{"n_layer": 18, "d_model": 512, "n_head": 8, "n_kv_head": 8, "head_dim": 64, "d_mlp": 2048, "vocab_size": 50257, "activation": "squared_relu", "norm": "rmsnorm", "norm_place": "peri", "norm_eps": 1e-06, "positions": "rope", "rope_base": 1020.0, "rope_fraction": 0.25, "qk_norm": true, "attn_scale": 0.14, "bias": "none", "tie_embeddings": false, "parallel_block": false, "extras": ["some layers without positions", "a norm on each head", "value embeddings", "capped logits"], "init": "uniform", "init_std_qkv": 0.027, "init_std_o": 0.0045, "init_std_up": 0.027, "init_std_down": 0.00225, "optimizer": "muon_variant", "lr": 0.00255, "weight_decay": 0.054, "lr_head": 0.00822, "warmup_steps": 0, "schedule": "wsd", "decay_fraction": 0.81, "decay_shape": "linear", "final_lr_fraction": 0.0, "batch_tokens": 131072, "seq_len": 512, "doc_mask": true, "train_tokens": 853300000, "steps": 6511, "dataset": "wikipedia_en"}
Each number is 500 + 40 x the weight over its row's rms, rounded and kept within 0 to 999. Layers, rows and columns count from 0. Numbers have three digits each. The size before them is the row's rms in percent of the matrix's.

# layer 2 MLP up, 2048x512, rms 0.0926, rows 773-822, columns 192-255
094:508544508490566530513508491472430511432432511536480511446492514520505459467449466494485476534456500458504539541496503496518492478508461437497464538492519482457533468449487490443455528431529515
094:494479584470469549460582558475504515522516491443540498534519484480474469457545486484532462551501462541456515506491507502444453485514514515469399492516398455493556510495546507473445510609448494
102:414507528526457479543485505498530522477482569442476473452508487507493475478494504552506543509505473491507474541501448500568561520525481555499554472477493435503471520516507479489509446518555554
100:475470487588567450504506459506565467535474518440536510543526522476444522524421508583530466458430473523496496571494528566478513468485473553461510512443496522426536511487508486547442422470473545
094:456503481418505457499463475470472477446415529480482499518498522543468449528486575525478464535531478443536444512429530496524493525424539500538515503484474544501460506489524541485523453507503471
092:503498421567557484493496535458522521491522503517529517469460508485578527528483477513499541484476567462577570444419528435557462429505518485479497472502462494521519450500518448492519516427518484
091:531440536491487405483483498525485546561452447530484452496520505499532485524532494567495502503488471432468495549488499537469502544525480511489423535495509581528530431530470534469454513520444517
092:470413492467466544470578536469472533516522512458499562533422425569566416547463534498554466571558544516545509442448445453529542502428504478501469575479457504478492474534498504459534495493523529
109:451472545505522553438502468510521544445533443531517461562548536501531545490566528432551428506411459426626544471523470475521543469543524507501507534588469505497460474453478511470496431490537531
106:441483507472475538515500518478505496480489527467446461435510427503574457573466506433451546522404496497446472468493551566501505467567489479504530516448510474491504502434540532525477518500518432
100:559525453551466456513513543524487538556501523493508494483420458463475467491514482514452445539393469467516537498464567499530529505499511529448563515485502485553475538470457470533526449547426462
098:396507545520528471537540565497519576487454476535495441542519457487494438512513442476494464542552561512475540479519521544601505453503525502499473517431490524492541574489528466464468495529535475
092:537444565569488482456558522503543530546554411566395513509512499497506523520565471430463446504527514586441503579544498453577575510456510522462512468491416480486446484507538476547522499547477534
097:512483520510475494550503498479507518448474466543430536498560459469469463515505492487536512460550474506511577473467550572455475566457564475520547507512446514486575521461506503549510499518481506
095:476482535428513569527503545465522452510507564450507509525548491437494489505519476496476485455506466522537504517489541506493489472440479414488430536431532508521499548469469556469454539456520546
107:562478473519537515467491526492508509495467530561482504473507508554507480569452483530540440444522524456552596510469547514525547532461548392577454510553557541531495534440545469520446551410487501
105:518549482471524528476475537474433444505484470526468467465453468597557495459542450484534502483608495531481524453581531549475469472471419516569510520528500501527544531430460530519554510516466497
117:492565480430469445451473479463507535501478530554498484528453437473517506487450499496451467521456458467572539506442560478508452501592506457430543460482499488515522503543476452560541515552533526
104:561529566550431476499564565491561462518430524484553473490555471518536524518485565539432440518502527496443513468547494522537437509500532558521500456486532476526490474476478507534484548495544538
086:544558559470488573539452531498491510518454534503542520500491525453499536553450510423493530463515484492472455494484457468468441473562531584555552506583574518593493455488425533439492434470529527
099:541515497512473474480499462515556522475469490481482533528501486491576571553529554518503508448462463523569556461447526539418483546482516497506520458533497459490522466433526512483499506416536532
101:513548537441514445520516543520518501510485507534532512465467481410527417461466520476481448417495449521548528537511408536477509578519481486487483512554512586546517503483486471569508552512477448
099:491526548502473486524476464530502519478494501457471504565559494623485445510542511532503513482485569480549433537522472496504515448496512485585488476522503503537463505573539518402544478498409532
098:539471460484493494522435514534517551522475472521464515459552492496461552544472552457445500478492512476516460479455487458581534533556494536617487489605548494439495514462509467534457514545520419
097:534571522460479556473438492468463455452473538491580481516438549491478518441524538562456510569434452586466532528498479473522522513485510529467518533560551517439491529486518462413474567519441495
105:499590550565470491550465507443531505486513495516423464485578497513479539432561452555489485475445459504504531482487502400509483459473507533492534530508506517525535480492536446542527436559527502
110:519546448486492587524438563519491409556482463443557500518487453506505528499462526504453393552537450506540515451472422485555490517465447486463444573477551538470501510560490502525491503457482477
095:554504488545484460486516537507502499523484500518511525570483484516504537465483543482522457527463502496403464527584483519541492537464583563522513478536550557499468542444460501496458509526545412
104:487527588506489464510418488425551546497459496481543496465594463483569481453525565457478538528433436546516483485498595455548547526585538473548508542562504486480462506469440550470522467565501531
106:487459457486461441505451522383516486475460511463513494485470468547566518486511495468551516541445534496508551498409475553456487500538465523460465592523549504509478517571467510541483542479470592
097:570478525507497540501466512486454486491470450509447556479448498496465573529528488475527478468471529455440532447536484448441517434506487502505463536508476588483511454481481486502505483487493459
102:512471505480497548459389481486474555552492424515425468477511442545480545475452535497441474401457555514476497452488475555541439494536581587528536479544637508529443570463505540479477509493567523
100:496461492491469483526485500516547460582484491491468485395536436532445535525475483478451491483544471553485500478506510551458480507548453566461419493454489527471514505474466492418511475485437504
109:460477479449447466436485451527461486508509542430508522570489472488505550444445531541548548541464539533609496542495542496532464561469556523552592481500542433553479479452447517484460491444502567
091:475487528517434403532492532553457589434486499545519532464531548530494540540536597478529492483495570534461567497474494554507487443457480535515520529478562490525494514455484516454564572452482489
108:530460426508524501507544534476462513545575528491526591527517562554530564478510436525540453555481443537466512496467558474547523502466528556439582426423509448536540560529517468436541469517451452
105:481464523522428546507494524546517565543499475437441556516542488444426534540592496442466488530501507508529447519441487518489539502477507453570501565487503497499466485503523495449494527479562510
095:506481434473408454444490457508440392482544482492508513490433472480456477446492476449562497520505492469519521494511499407559519508518454474500458526484515511486506546503553574512444518586521469
096:483526494547445510536434501450460475596496486478427518491427460505539458523560565597534468600436475496459527491461515528517497524483462562440494548511561584532532561464462504525488441544495532
095:524498546446495487519559497488473467508470530512467463573516450466420494513519475494513538493531522544477482500494507499489462479473505470464502420402423484535550505469598470547522502504529527
095:505567481519477534530485472543466535450572557491568474462493501482451502474451533511526507506488548555445511501478472502557508536503494546499499457531535557557485445554498515548397491595443502
091:430460525488442443477560561436568527500437474421466530553456522507577419491534488495523464464429537540512526545537511560438452404510513482499489502525442514464463499491499535512498538541470512
102:494487473474521516487428488513472475523444542510481520552498418532541482598499521499507560520560505509514552464499517416529518513485475502511476518380478454491459517542488447481494496438465533
103:411415510492482541554482461613452538493469548548481472476522513576475503493519549481485518560515581497439467422554448534508452497479508546460504512479469515510474478532448483452525431546523488
100:476570487526418472560510552541480459459489556539488489473559508478484502447485517483484478490462538559456488491461520466551482510527481577419433536473418542451509537408518479537469509532589529
097:471492496466460518460483469510547482540511505486492575475440520557525485518520499532542497521513554514489530417489494496633442528492515524441509582531524523460509434470508484495485465576520453
091:509597483564488507432518501513515514593501564508470486384437501476462476572501419526496543500446474516572498491464541509457480534485522553489555488512527523522514524459488509450509544511557542
090:503467494539463478460449461527549587505522570552503515507517555435501514425514522458512544445507486441573578463536469555481542524526460582473487432424476530443530478541490494435507497550471540
089:464479500582512511556544474557533517460409490553514526454538462527532558460555537552415422526496458572579496500481569581490469479499546338487434567491455510459522506485446489481537510485524539
093:463480515435484476531404422440477590469446519437522482509489505461494473413491491522550521516481512484484480474421540477538464523554425508485461449463497561567495501441486496496509417542528543
# layer 2 MLP down (transposed), 2048x512, rms 0.0881, rows 773-822, columns 192-255
097:498516497539518437421516477466498528542557515481525492481523495555539503495507558500549514477502427524456488556435461540495474568424455500493435495491454408397453516531500547592549503505507465
092:449531475562522490544469536482480475483527602567497518443434512457505554539455452501534537559405507514500481451506468457526421397463517555539542456525506594506501537505405524570504532471503499
101:481514524455500498606552497542522442591424442432507483494429486529492458452498479430450495503442518481553461520503436539492488482469467537498540513490477517526464523533516516519517484476499537
096:509555460483483425528452469467492534511542441509514539509537541454487516551526441432446493486505544503477450486475498460523541467501502491512484551581576423517475487539501542540590456531499457
092:570480484520484494545484542533506578493545458584487511458466536472471547532477482442476474514525512554373493492486534556409466547461525460416527545490440479449487509532503496508518469469494495
094:482485569399422482491490490485440474496513484471485490540535486441456561477578486466479520538528532511440520521580517528483516548564549502532472551466513512486446530484565599557546529532568521
099:547471486480547517488441520536520609542448456464481478447545502493510494441518456485437475443492484509432515516517462518481420433506495505519562489561503455528585424504413475487545500491454524
099:467524534406520454509505516535517463528451494465551520511531550465447575400520474483483544466493511535461505543483541560532454521514489519567521478510516518479475546394481419535465429499484512
098:523525496454461538429495410483532431555444499458567495488439530526531528467441504516511487479477518533542555509458503429514519469447538480522476435458469570465548536486526449545541562446462475
102:514506526518463462471537553502443504486505383531515507510478496565450508498525539520507518540455497496517500516476463472487550485489457469463498415535464561554461464493488485478545516456480592
102:564480496501517500484420486530460441551526435456533498502532571558467432466492491485496491483436499506505465542597470465569454488510519519538450491494497465522495502509497514526465501513532451
106:467477558511567522492462494459511500478539485473554510450504519514516502496547530485586529536467525468524498505566491490457486448465589525462458476536523561522553425533417483483469587470540520
094:504502492521506475608494572490428568476490548468540565439466454548593539433505509518504485526468524421564453475460439519541509562573541536463528519481554501547513471421461496548452466484521517
102:504527489438562516524524556555500494500519492508585526497559474549564482407508482453418521525440520539479410524532431514483558529515494512592514517456523518504473445460429479484544435446529495
096:524510533474449517482477494491419493563480495545543466489514494503530503508480505524531499495562560499520439484463500445457529526499502560506468481403510479531538478552522534508545531450513491
100:450536529462530398556482566511579524449523460553494513545514464409502475450439517567464513496543509480415476499435467455564477476497530532471510458489465468503570497543450518531530545487525536
103:587455495422565513520494481488479458457461480475516470526529501409508542578390482501548445563487477509556497480459502484453512434416580564536537496479473493519481481529565534521447466481520488
117:512486469486517455598482470527511554449502499484497548461463555440538500544472492500482527515524503431522465530532446440501448521569501498502612449503476503430424524530523520570498511499566440
107:527515506494478510451530503497510533514505463544517502580448485520487547488477485521526480535552468523440501458485524482546470546466441505549466472538440564512581554519503475557545447549479492
092:457486442477476480566481478516526402543465467471451496453552499486491365452510564524494433549580515480444495523516533497494465549511411465507470516515490561484532474589517491546544548456505506
096:511423469463504534481501553436501469541504491429494513516521488535469530426506516505518433547537540487490471430542514465521564500433482467495538464575506579465445552471505499575579490485443544
104:490521469502536481424482460500545494514476508518504514465535432488494460541523472506499498496601535517517430466517504494520482504529449450493509505551529530499414442487507445505473463495440451
102:534526492514587520480508493535466557435439499530540494569420502465485524449551503513526520554540471511507488504496586484533561521524501522522485516453464504595524462475521461554535501469503554
102:495502515512527499436538488546552502473462486573429494524499513492450496532512458508569426521480489522553536428482460472408533490499413468447560523503526471524596481476395520401466500446440462
099:467463464500606512516435446590483511500605502473493489439490480533493480481470487465468526457585528475464459493528561489404483517480549426497499424433524579509565492443444600555472493545514476
102:483424516493535572477534484533544479621490542528488442471507509546527449538437581494543473499537525505509514462529513488560474441526477486515497495478461519548561529417421548479468553448469456
104:554455597516588554511559429521524478522466444562538446523461510529467435536448467487466476450466543483473481573461588582500472543498340519479432585525554532489514491445536479588516543472535560
093:450517490544485553566476472547523524514537510518483481448458527440521483484470488562562556458562464448536497404430454477477547520495524466495559531484523519475498497560474503567486503436493547
100:532464438513503469486511519479522503499506530599509448544505462489483475506459459462482494519471499551505409512523548498476473502443475506532551473467489558503536498501518530524515505446549534
111:486461524515539503527573525509442474539541508512503457504484452525457513536558466476475502455572413450521485522503475491472517541494427503477543519504559520475510447476501507461497439526497469
101:491459513468510539470540481581496534465516576485549511422424556518466490464441508557485498542511482549448493477424511539472595447506501539545587529461443512514484535495575523498455454524463478
103:479489461510489476468486532525546549485525548422558538435481534481514492433559457590529496503536488510517469532496541475513564467438536463545513455452550530548466514540479492490529488528566479
101:481505536525471495498523530488472530480473491510528478493513479381556491497466406534523494543513563472478488460564429443542555492506543493527465513504432483515504536453515528515517471496545502
101:481456607560523514540453452550522547536511504429508497459564543539509405480525544440524469528488453452441493520473497605454533502446480498465363423537500429463497517444563509596536399519552453
096:460519436524515533519447475523504415529510522516540495548500447465539535427580426468510517472450537558519480433503492545482495556524557517483536416477497457521475493464449570549544462545428526
107:520484427550540487484571534495553475547479458483485429531455513553519486469466494493502522527494499455552505485526520489472485586540420488476433513513556465509480448516462466491450481491569562
096:515505488482527477465520513556443423427517445570441504521496473485475568521460435485455500479446460484447506515503567470483495531561504578521523508459547430499498497525442444524467468500535477
098:452507437579487486508507512503473446581520527434569476524493607524447530525468528470499503494429495574515506508446558490390448522465544524560501526491448472519431534507521433551482401471507481
089:477476506512530519487555481426533550466450506554494517527537442478387499492484450482437513423536515524526446429469510433484553473483558454466481446566459438465496502538470549488545575471470472
098:475503557547539521510482576499577452538491574537463530475524466583513515533424527523585570487466551465503516494585486539513445474501491540529527445475455495545472457573539471503489518483491512
102:514455478526507390487487473494468512488428431476487507431476497495486421499476523470551553502533509468528507483461459524529463480459534514443551512506480548473550532483499569586460512510510544
093:457510489558523536569436483485506464494573452501591552500493476533476483476464524464480510574609503529480469456517443411507460457500514538468548500567537504602518533417525474520499480549546467
113:545445509488490493437451497512542511489526538454498538503558461478449497497535586503545471509513519531531488456486593385497518510510507501527528494503506524436466483477517461529565517501499426
103:485516468482462487542495435504468524547455478563430411494506533532534532502566500423533368464516490512480509441466511482492580513503541474488485536504489423545500455493505477514589495438510528
100:570462434468507561561559540502547473470511554412522412494533505467516539450573538520444509473525455511532480513456528454505458491527548499510423508586509521563486461463508494488597535571533478
096:498506512480547566448444435519453524523539488477456521523515501459494483559504497564450512445501526462555520495500496436469494515504471515472495494477486456510461540463513482472497531518520469
098:538528506536432476524526566508458496405503477497480501517494488476467515418453532434547450551529486447529551548544467526574500538599414550542511503522516489552516488495504503479597558465481512
094:474550526459556481560466515477513531513534494529486489607521556506499478567530474489550561534470462568489481487483544455490493496443569518496531459458531510527445491426535495568466486508439466
085:537571488464466529470510498503492536555525549483503508569452473524518460512476427477558532473469480425507446487509496486456547485508453618520532426532541506511507492468510483570403446492405465
096:500469450473517427548496537532539490482492529523481489411415473546549441527537449431552541542525424549545536449578456604516486499505561534485533535567555503531453526576531526474478504497459511